config.yaml
n_kv_head: 2
d_mlp: 1024
norm: "layernorm"
init: "normal"
lr: 0.00211
lr_head: 0.0111
warmup_steps: 236
doc_mask: true
dataset: "wikipedia_en"
Each number is 500 + 50 x the weight over its row's rms, rounded and kept within 0 to 999. Layers, rows and columns count from 0. Numbers have three digits each. The size before them is the row's rms in percent of the matrix's.

# layer 8 MLP down, 256x1024, rms 0.112, rows 214-255, columns 960-1023
098:525509513582452515559462510473538501481435586444535487495551505602517458424558530574473430482485553511510526447480517519510593458451384528478521492562533487519494531517539512586538435492519453
102:399446565447481517479549487549518555529514496502426544442574511496444573496538379527441498452466519515624511574444566478492474487472536540565467510401543524486509460582511448486508602464490495
102:485525434514456506469462454384491478535502484579647515474528434506490445454592600476473509520514425489575516590468480582472471497421497543588668492431528486496498460518493448503488498505531518
098:554508564444487459496567508411451491501573429464437417570526554507455426464557387402551561492479508513548418458583485354528392436578541475482520541522514449490561501532490550518417510444497342
100:454475512631479507590509554537427503520544565457576486465485568530487476515518474504516552480466461479510478489445515510495508559550449485471418442498489420498544376596512505476468447542472542
101:427511502495530544506540554417545459604443601496470477483525580575531530457576468433523515523557508564491387533463577504520459489497469488511628449453517432514477493567470571494592374549525509
103:528447515461423526476472512477468502411490526578461393552471491475518537527501530457400439542494478491449430526501450578431530464420475504582406523491541468505553537554508546494499542512516551
101:607501494553465503542588483482540542479447479570455370599506508505517497513590459546517527396512484482405536432636575489514575441487471500477518403535455495486524460562494546488431466507485525
102:495552404514553368540548588430440470501466477578450468553423519485449449460475513517528544457514531500425459455561497453455525534535559474560498486546557538527432563514525455522455573491579523
099:503432505501533512584481446588510478467511521519426591479468467521451392440538541518523634517495447473470574474485541516537540472482496551489496520495448433479477447476490463457504439523549505
103:484461517423484587513466615457455563514449429429638477430523540519534407451553376425620592408455427527472538515405472470517455590476438518516446454496562554471498405557475482481536522477499480
101:557519493476476521486484324564374521508499526393391609538425373515475578454458491493556522533455517436495603489531413465495507518490571419494506509509492528506463493451502529522556465512531444
097:518504501501520484456536533502513502523590429412419460509363549474490476526458534473519516449555474514464485549542496507560418474483347506552394390446411488495505533470510474522500520531527472
103:520449500486542546571457530373493447509469586457558529542431493521519546498465508546509438601517461385422526505475473517512532479511504555560504460545495569483493494538481534528500451544554565
095:490553506442477457506495553443560445466393486460571474504512487530490525456483555497506483468481499450529516527530582373553524480470515455513509482524490467522481463420459480466568572503528420
099:408516402608492535443529537552443497433474565526456547545367415484487466419382420517539389594486500447505433454463455444461524461504466475477461421448499577482400597436498438524520483542497547
101:511495477523529549595416490465582535498543472528532525536514529502540445496547517517468407432447488522386551506467558414493487490469454524493449501562512531530519466470483506472549494544500480
095:465489461433468474423468416495527432492541612506527411516442531456518523532480512481597581570550453526479483442463414590510520536459488431504482499534561498506630511485468486504508510601577454
105:558590560497519539483545472526474536584484468528532481509506501503449418638501441543537482503525494436383506530489493510503442478400519399383459585450444499499504455532482431422507502496495525
101:550454515410581486457435497434489601541466459529590418450471494487483528537440542480529431542525521620410564556523481589382496471490558480538534465573528489470509558535511520462480545593576390
103:483514523555575368464467568551485577408472605540597526583557424529576525537535496504544483559492428556514430534581500530411563524485475498466476545494422515503497523435482466473475484461450490
094:493506473469483435440565529584571577493400567554432601441524509500500545518485517478429532445546398515690481441522479527509504444580550421499520590528503452488621536428486494550505490524522501
102:504400531441492528488441528509514508513388522437459509497435455535529447443507548526487389424544434559510558523525503478474537501565475589492487429471542464524503432506520477515523512503625495
102:486504437488451492431489486587497499433537521495502505403636583610473494500516475496474480585500438462592514589536576506476512544505456538534561481556524518489552578591473505490499526508486597
101:519492448491474460499486557563423466488479622494416468475494513432484482497506470572484574399466379455531490452456535540515432460487441484541481444440475551477510521470473585472525403542683530
099:514566406566496499497596470533539513437427537531524407382471395503458434458484537513465570599479518451515540518549444467588542535505488498528412525562582478478550429560537507491510552529540515
098:555426410385543452453444546408573476487457461577570553469631409484527491417435507540507504485491470504544536530487485433514601550486548492511469497493541418483498488492486419422578467454541497
098:498484480525574476479494412562432453578482451407406599423571491463545484397475567441484540572467537448566415577455571535536589537459505446456545516507441484490474449582528444571588515469468447
100:485457582479454527448576466482488461473470494525548494532494518421516648494475623492447533589511527479409441561498568545509521551488457442457518551493528437527468537578503380516483493450474522
099:463504448543438511500483537504596529615480487444535546510515458529509463468418477458435485508511462631532487577424535523520430453557483611507575538554445434520490394427502463445589528477484500
099:472452492495556446603492548512466498522529589424501503576497495562517469470528472534515655545492497469434471557479555545497539629476496483497509474436454380482541475551500524495455369600523444
099:469440524468481493469569525468547481546473475551492560485490513503513507443501581469557440644558498594385514524542493561534474504561502458493449553503520368500468471463495517490550494577439517
093:452528531433528549511465521553531502438443545499493531473517506454575632609432516510439428450483558533485515623574457490514472567503470496515483494439526415479511544580477556514431513558519514
096:469549561520531561428536496565514515454491435529491514462528522583457512470485430507580529485512438510514565543472557492527498420464448482514505593460464474497450514504516456410556498420523407
107:457448505474485522570550507538409530525475546536515461598499506536528427523464583450476397495429434549459448404377473596435548507446499513545431446533472515499536555522523496490471454474432465
101:395534543471502421446466440532525415499488494430459555465522522553498535481415422515429543447546525436395633514638471494479463504409447422443497526507565469511459610475470542527480525549396435
111:485502452409582535544468469476516359428520521486577553465557500592525474525492555489531517454433452438569355498497490491450541481392474456538462533458463433492504541425482582479547474526489537
102:474486473444503528546500447466564377560458455473590548525516502449468476524425480451571476398401500448619516581540483543530440437472488436463545504513494450503512477587469474457458575536541524
105:539469531483465518507567441440568470502553516519540555621516547482428479512472449576560475434503601457430503476458459471527464496462457463490475458463470382507431514540493588492512496433549483
092:582565557456364345507458546501550457502596525426640467438486472462487457579518501517563493561516485533455507371503492612466485470450598493443543562448562517480536523460488466543476530538600457
095:484477460527477496469458434485485562483608451549515558567483518486475402409541497483480518530444420543544589511484452489489478489472559514510493560422401601507594401546516499571511494509494542
094:542509487504521456556499444522467621445424564438633450486450495417517487547470566474426525658478472473582591554499594481497508532454560529428516512559416590499563587483508452554489519441505435